config.yaml
norm_place: "pre"
init_std_up: 0.101
optimizer: "soap_variant"
lr_mult_qkv: 0.4
train_tokens: 139600000
dataset: "wikipedia_en"
Each number is 200 + 40 x the weight over its row's rms, rounded and kept within 0 to 999. Layers, rows and columns count from 0. The size before them is the row's rms in percent of the matrix's.

# layer 3 MLP down (transposed), 512x128, rms 0.211, rows 433-466, columns 96-127
099,226,164,160,184,227,165,128,200,155,196,199,168,136,102,270,156,136,219,223,198,263,173,156,184,246,242,235,217,196,128,178,158
097,191,214,207,212,178,213,172,252,164,319,196,181,225,184,220,130,243,132,250,199,92,204,248,146,187,247,273,263,191,195,224,183
107,179,246,250,199,219,226,240,151,168,229,268,145,179,263,203,193,209,298,229,195,197,238,215,242,178,188,154,175,164,209,245,181
109,156,188,147,183,220,144,158,191,182,243,193,145,283,178,244,283,215,233,181,198,243,198,137,144,131,253,132,142,216,151,192,177
091,152,257,279,167,186,240,190,134,255,162,191,154,175,240,182,136,152,173,215,175,259,262,236,100,194,239,196,215,165,177,261,192
102,195,232,233,204,136,237,183,201,211,174,204,332,214,305,220,221,229,184,205,160,174,232,256,222,235,211,193,173,210,267,169,220
093,228,140,174,274,147,233,181,216,204,211,178,164,229,224,187,192,177,231,159,215,205,201,189,245,228,155,262,176,86,210,149,192
099,212,179,268,175,147,238,251,278,151,188,164,180,228,188,195,158,217,207,146,227,159,239,220,235,170,220,200,184,173,206,212,131
101,251,151,234,174,142,194,168,129,177,136,185,255,128,179,227,144,164,202,174,204,226,238,198,144,204,185,102,193,203,203,172,256
091,208,172,161,245,206,181,200,235,203,184,230,209,169,163,196,248,207,270,196,211,247,183,188,180,230,206,279,147,210,247,197,179
099,241,204,226,203,148,87,249,161,202,238,219,204,213,203,172,169,202,225,143,130,218,247,225,267,219,129,209,275,253,234,211,203
099,238,175,232,136,196,150,122,173,164,214,237,206,163,203,168,177,133,266,232,133,198,126,141,191,209,212,229,273,185,211,193,168
104,257,119,192,240,190,155,188,154,208,176,200,176,156,223,128,163,138,134,164,193,148,192,201,239,203,187,190,264,189,178,204,174
092,190,197,178,180,228,218,193,211,137,262,220,230,129,170,172,158,238,224,276,214,145,167,227,231,163,187,217,147,208,200,209,177
097,193,207,169,193,185,222,233,153,241,106,220,126,266,210,189,195,201,199,158,132,205,172,185,210,215,223,236,153,190,153,269,137
109,177,231,254,186,164,159,225,222,230,221,153,169,165,200,252,259,167,240,218,291,225,161,298,212,249,228,91,218,280,194,189,181
102,135,209,236,308,164,242,168,229,215,190,258,221,196,164,234,209,237,210,260,223,262,172,204,195,266,270,173,192,259,224,247,176
095,252,225,159,209,201,193,153,185,235,113,268,260,218,151,200,145,269,178,191,221,148,216,207,241,145,166,114,228,200,150,178,221
101,185,250,248,224,252,154,148,135,171,143,125,236,177,154,199,176,122,214,211,232,107,101,207,195,174,188,199,183,180,152,187,225
097,197,159,284,276,205,247,225,228,162,254,239,160,193,207,189,264,248,213,219,225,203,147,169,251,214,223,307,164,180,215,171,182
106,258,196,277,256,240,192,218,221,223,164,263,170,235,188,159,194,207,152,220,151,181,211,256,189,186,151,238,213,179,137,244,142
102,235,184,241,206,226,179,195,233,240,243,166,159,120,212,171,200,262,209,198,210,150,145,100,285,124,213,196,197,241,191,255,268
094,149,135,156,189,256,184,242,236,168,175,207,184,149,139,152,264,234,222,162,245,157,149,254,156,204,158,250,164,163,222,159,141
100,217,139,198,211,228,196,259,243,160,223,287,209,189,116,191,176,137,176,184,271,209,192,166,128,187,235,212,232,231,217,180,184
104,138,202,235,192,286,171,182,186,169,199,176,181,227,244,205,154,242,188,215,196,216,200,275,228,162,181,153,229,215,151,233,223
106,237,194,217,177,305,229,166,142,236,227,251,201,157,191,142,215,210,185,199,198,282,264,209,184,170,246,101,270,222,237,162,265
100,227,147,234,236,208,193,191,150,237,176,190,231,229,216,181,162,191,212,245,168,147,154,129,236,195,165,270,238,145,196,177,120
099,204,285,252,293,201,204,172,198,177,210,215,191,238,233,163,152,224,163,194,213,176,226,229,218,204,214,278,198,157,254,177,210
101,245,178,179,99,215,156,223,216,207,187,199,228,198,114,163,197,275,158,276,131,133,193,158,268,197,260,218,205,175,245,180,227
099,192,148,254,146,101,264,153,193,210,193,152,223,259,220,221,170,210,162,225,244,127,173,253,262,170,164,139,179,197,218,175,260
092,188,203,103,144,122,167,234,228,153,156,171,207,213,191,102,144,156,167,224,118,172,232,202,215,153,214,241,245,166,136,102,185
102,162,193,201,159,234,181,229,258,177,125,150,248,244,215,212,201,141,186,138,187,199,195,213,242,243,205,177,250,316,239,204,194
106,228,192,202,214,179,179,169,303,177,197,206,227,183,218,179,246,171,206,206,228,294,257,236,232,248,170,149,154,202,112,155,244
107,234,173,202,236,201,222,224,170,192,123,252,264,230,231,278,189,246,222,221,216,184,151,166,240,207,128,154,193,246,181,221,154
# layer 3 MLP gate, 512x128, rms 0.256, rows 434-466, columns 96-127
109,231,266,178,258,164,265,242,206,180,250,143,248,221,204,165,240,149,229,254,171,219,204,210,139,203,185,197,247,199,232,271,111
106,242,216,150,253,190,223,115,238,265,265,195,160,179,196,210,210,215,198,207,207,205,209,214,207,230,175,192,219,113,145,98,225
130,261,217,137,139,214,176,168,186,239,168,174,107,303,157,154,217,190,236,128,198,185,128,184,240,259,198,103,115,201,187,219,178
086,255,240,217,186,163,297,195,147,151,268,175,165,241,211,188,212,151,221,231,193,217,192,291,253,198,208,207,268,291,173,180,171
095,267,283,285,208,260,189,248,208,196,204,173,225,183,208,184,176,216,221,229,251,188,212,241,233,227,163,248,224,229,243,153,213
089,254,216,239,235,159,199,166,209,177,170,210,198,169,186,137,232,194,274,218,223,213,173,256,218,142,196,184,197,173,230,221,120
100,263,180,218,162,161,180,153,187,215,170,193,202,179,192,190,228,206,294,282,250,155,196,257,238,196,196,195,207,226,205,232,148
105,210,201,258,189,217,215,172,146,226,258,220,188,208,210,205,250,229,179,119,246,191,192,250,151,234,204,200,166,171,164,232,234
091,139,128,188,165,195,205,216,217,183,221,208,178,212,142,181,185,178,253,235,229,262,197,166,213,201,158,202,238,133,163,194,224
093,194,260,218,221,242,175,168,205,153,155,199,266,186,232,193,203,222,175,193,205,206,228,230,236,227,177,238,178,187,210,230,212
097,177,153,202,130,171,222,203,200,177,217,221,231,224,189,159,203,143,230,285,187,131,179,134,175,250,240,190,210,155,205,217,178
137,167,205,252,213,258,190,185,262,113,161,230,163,219,86,244,134,217,174,230,217,200,176,221,204,208,170,253,267,217,192,170,207
085,253,229,205,172,269,223,164,158,172,220,217,126,264,177,220,230,173,146,189,91,225,148,194,227,195,200,177,229,198,165,237,216
099,197,174,179,154,151,258,193,235,202,215,183,245,189,204,188,213,235,262,240,306,177,159,211,220,198,244,167,232,187,296,178,206
113,244,161,209,217,133,198,161,214,150,271,235,216,221,130,210,137,266,208,221,159,215,184,220,212,201,101,153,165,213,193,227,193
100,144,176,195,193,180,197,178,226,267,175,224,257,129,185,155,187,123,152,178,237,182,237,216,138,221,198,271,215,138,187,223,234
088,234,156,225,198,194,204,188,216,250,228,229,210,234,192,220,204,155,235,167,92,147,207,213,231,237,199,211,159,178,236,151,220
099,275,190,245,223,186,186,159,192,182,246,152,193,232,196,178,181,187,181,261,115,191,204,213,196,200,198,176,227,169,134,245,192
090,207,233,213,151,166,169,229,154,176,249,164,164,176,250,234,142,198,171,201,228,188,198,195,214,234,111,229,202,170,208,211,228
106,161,227,186,162,272,216,175,213,211,230,247,195,179,251,190,218,175,179,224,225,155,167,272,147,169,191,249,234,154,214,207,140
102,189,153,242,171,261,262,136,194,185,175,233,182,240,250,194,171,205,213,210,251,162,135,171,185,243,175,161,215,133,135,178,240
095,199,136,306,170,226,337,102,195,177,184,252,179,224,179,173,277,244,178,209,236,237,209,223,218,172,187,180,220,262,197,176,260
105,137,155,271,231,174,197,226,194,258,213,179,224,182,94,233,180,188,99,199,246,203,178,204,157,234,170,229,169,230,251,205,169
108,264,177,174,215,148,225,256,110,201,134,214,299,140,170,212,149,180,114,280,260,167,259,149,216,172,220,197,147,194,250,241,178
117,288,158,203,165,267,266,150,205,225,220,199,176,248,178,149,220,214,172,263,201,234,242,187,188,223,193,212,201,178,242,202,235
097,196,258,233,215,230,207,148,183,187,155,237,198,220,153,211,203,161,143,221,188,198,252,247,207,190,152,251,259,169,164,155,172
090,152,153,200,260,221,188,251,219,196,179,229,211,209,110,150,260,259,196,199,216,189,250,248,237,259,142,193,162,205,170,252,244
113,191,128,182,173,175,267,275,235,128,165,249,219,193,221,161,208,212,162,166,216,118,193,131,183,205,200,186,115,169,264,162,240
091,205,176,228,152,214,217,266,204,223,232,184,176,212,210,239,224,162,137,172,239,96,159,220,207,158,134,208,190,177,244,174,185
087,225,203,224,157,272,150,237,140,201,174,186,129,171,185,181,189,245,179,132,213,206,180,163,208,262,164,249,140,160,137,274,172
094,184,304,146,154,224,239,200,221,218,180,210,106,163,206,197,215,301,178,168,174,214,140,145,171,171,152,197,167,97,187,181,202
118,183,188,246,249,138,250,152,246,181,209,232,165,249,149,209,296,185,237,163,232,165,266,219,208,191,244,259,138,138,206,217,234
098,160,143,147,214,202,205,216,189,222,211,158,328,191,214,177,202,189,133,263,208,214,208,222,253,209,203,198,138,206,227,258,183
# layer 3 MLP up, 512x128, rms 0.251, rows 434-466, columns 96-127
103,211,134,171,142,272,154,200,220,182,143,193,173,168,168,179,158,194,205,162,217,162,238,197,259,216,185,261,245,222,167,154,227
103,229,232,184,168,153,264,159,200,145,182,188,221,194,189,212,164,159,224,191,233,131,230,171,195,178,266,222,187,208,154,121,224
126,266,148,135,155,177,172,213,246,208,269,84,185,225,143,199,239,168,227,113,195,126,223,238,209,170,275,174,120,207,174,231,198
094,219,208,311,191,194,271,217,240,259,138,158,185,240,165,204,193,228,168,125,142,184,236,212,252,139,208,206,200,174,172,209,238
099,254,248,255,222,250,168,210,280,211,239,171,169,245,282,157,193,235,255,177,193,180,219,204,167,163,192,201,152,189,236,181,240
082,171,216,145,232,250,198,231,238,245,227,215,217,243,219,298,144,204,147,245,212,205,193,149,188,255,125,245,196,171,167,135,262
101,216,255,192,250,208,200,146,172,107,154,220,208,168,236,176,227,198,184,192,189,170,202,172,154,154,206,176,232,175,248,222,228
108,127,254,215,131,206,213,191,230,212,198,247,223,256,129,196,216,250,157,232,296,249,255,243,162,235,199,178,185,213,167,222,191
093,163,211,129,152,205,198,114,135,187,270,168,202,254,159,124,167,166,191,234,195,228,225,178,216,195,181,166,231,165,164,240,190
094,214,212,166,182,208,229,164,202,182,149,164,225,265,158,217,256,184,248,292,197,107,139,177,237,197,220,194,165,191,166,205,125
095,194,163,158,98,173,298,215,217,192,154,242,241,215,224,164,261,129,240,216,196,188,196,179,191,230,208,202,157,193,218,245,169
138,251,147,278,248,247,224,236,262,173,198,208,120,177,85,201,210,188,176,133,199,207,228,255,111,280,208,209,187,140,176,148,236
086,132,184,186,201,180,154,168,259,178,189,129,251,264,249,220,234,250,212,159,226,294,175,262,228,201,189,182,160,212,200,166,151
103,199,225,172,239,206,159,231,112,149,244,184,213,174,180,228,177,214,192,206,230,226,235,178,210,233,190,162,145,151,253,175,163
123,152,220,134,157,211,220,254,216,183,174,215,260,193,294,184,177,155,185,146,224,189,230,153,180,146,310,219,245,245,223,128,163
099,259,237,229,258,227,246,156,221,169,160,216,170,166,215,273,185,264,239,201,232,208,210,274,215,233,197,208,254,241,221,223,140
086,178,206,197,233,166,220,130,200,265,151,223,233,228,107,197,198,128,202,230,87,167,156,180,183,143,207,230,221,214,165,85,194
100,179,222,237,121,150,232,176,220,235,240,230,204,165,123,154,237,190,225,176,205,234,228,213,197,158,149,187,252,185,155,207,169
092,129,158,212,209,251,173,152,257,216,132,256,208,197,104,204,288,207,234,181,165,202,197,204,174,141,267,202,209,249,254,161,243
108,191,244,264,256,242,181,190,204,229,187,224,171,157,286,165,282,225,191,209,225,163,128,211,182,189,190,217,201,175,213,154,150
099,280,246,240,208,174,151,247,261,173,228,201,152,230,247,249,264,168,258,223,217,205,282,246,223,174,201,212,168,283,226,177,188
095,185,179,193,170,205,264,188,181,226,98,205,133,262,189,206,195,249,177,145,205,210,193,183,232,157,236,150,249,220,247,242,109
102,218,246,232,127,228,201,255,251,285,211,199,212,193,227,139,210,227,178,211,181,161,201,202,253,158,184,173,199,145,170,86,149
109,298,225,155,170,141,235,241,92,260,124,177,233,151,212,228,189,181,151,220,266,184,194,180,170,192,238,186,177,239,181,196,187
127,365,183,232,193,295,269,128,219,166,194,224,207,235,136,171,234,180,164,239,198,243,212,174,163,233,202,215,224,223,244,218,246
095,222,156,165,145,116,178,233,147,198,238,211,200,167,255,227,202,186,241,202,216,146,143,139,216,232,191,154,140,229,253,259,208
096,232,268,172,155,135,231,185,186,140,239,131,213,233,281,214,130,186,204,202,249,214,213,163,170,168,251,251,212,164,219,157,156
094,194,240,218,192,219,146,188,212,240,188,186,204,216,158,235,172,227,262,170,182,275,166,161,255,280,198,223,261,231,111,267,153
093,149,211,158,167,119,274,171,146,199,214,160,251,197,140,167,224,213,167,176,224,175,123,238,197,164,132,158,142,133,274,255,215
083,138,103,243,175,306,162,183,188,174,159,218,181,236,231,175,192,235,274,276,198,166,174,255,231,234,187,179,208,140,231,228,156
097,184,131,150,216,169,234,151,212,225,162,185,151,223,146,125,193,213,174,248,217,215,141,155,154,169,199,262,208,178,171,158,195
111,213,186,257,189,135,224,122,240,82,203,271,157,221,165,196,219,267,213,164,168,232,229,214,157,162,219,202,215,151,150,115,212
099,228,200,265,232,177,218,173,224,166,207,194,202,147,180,205,199,226,168,176,184,201,229,173,262,242,162,272,196,257,216,157,139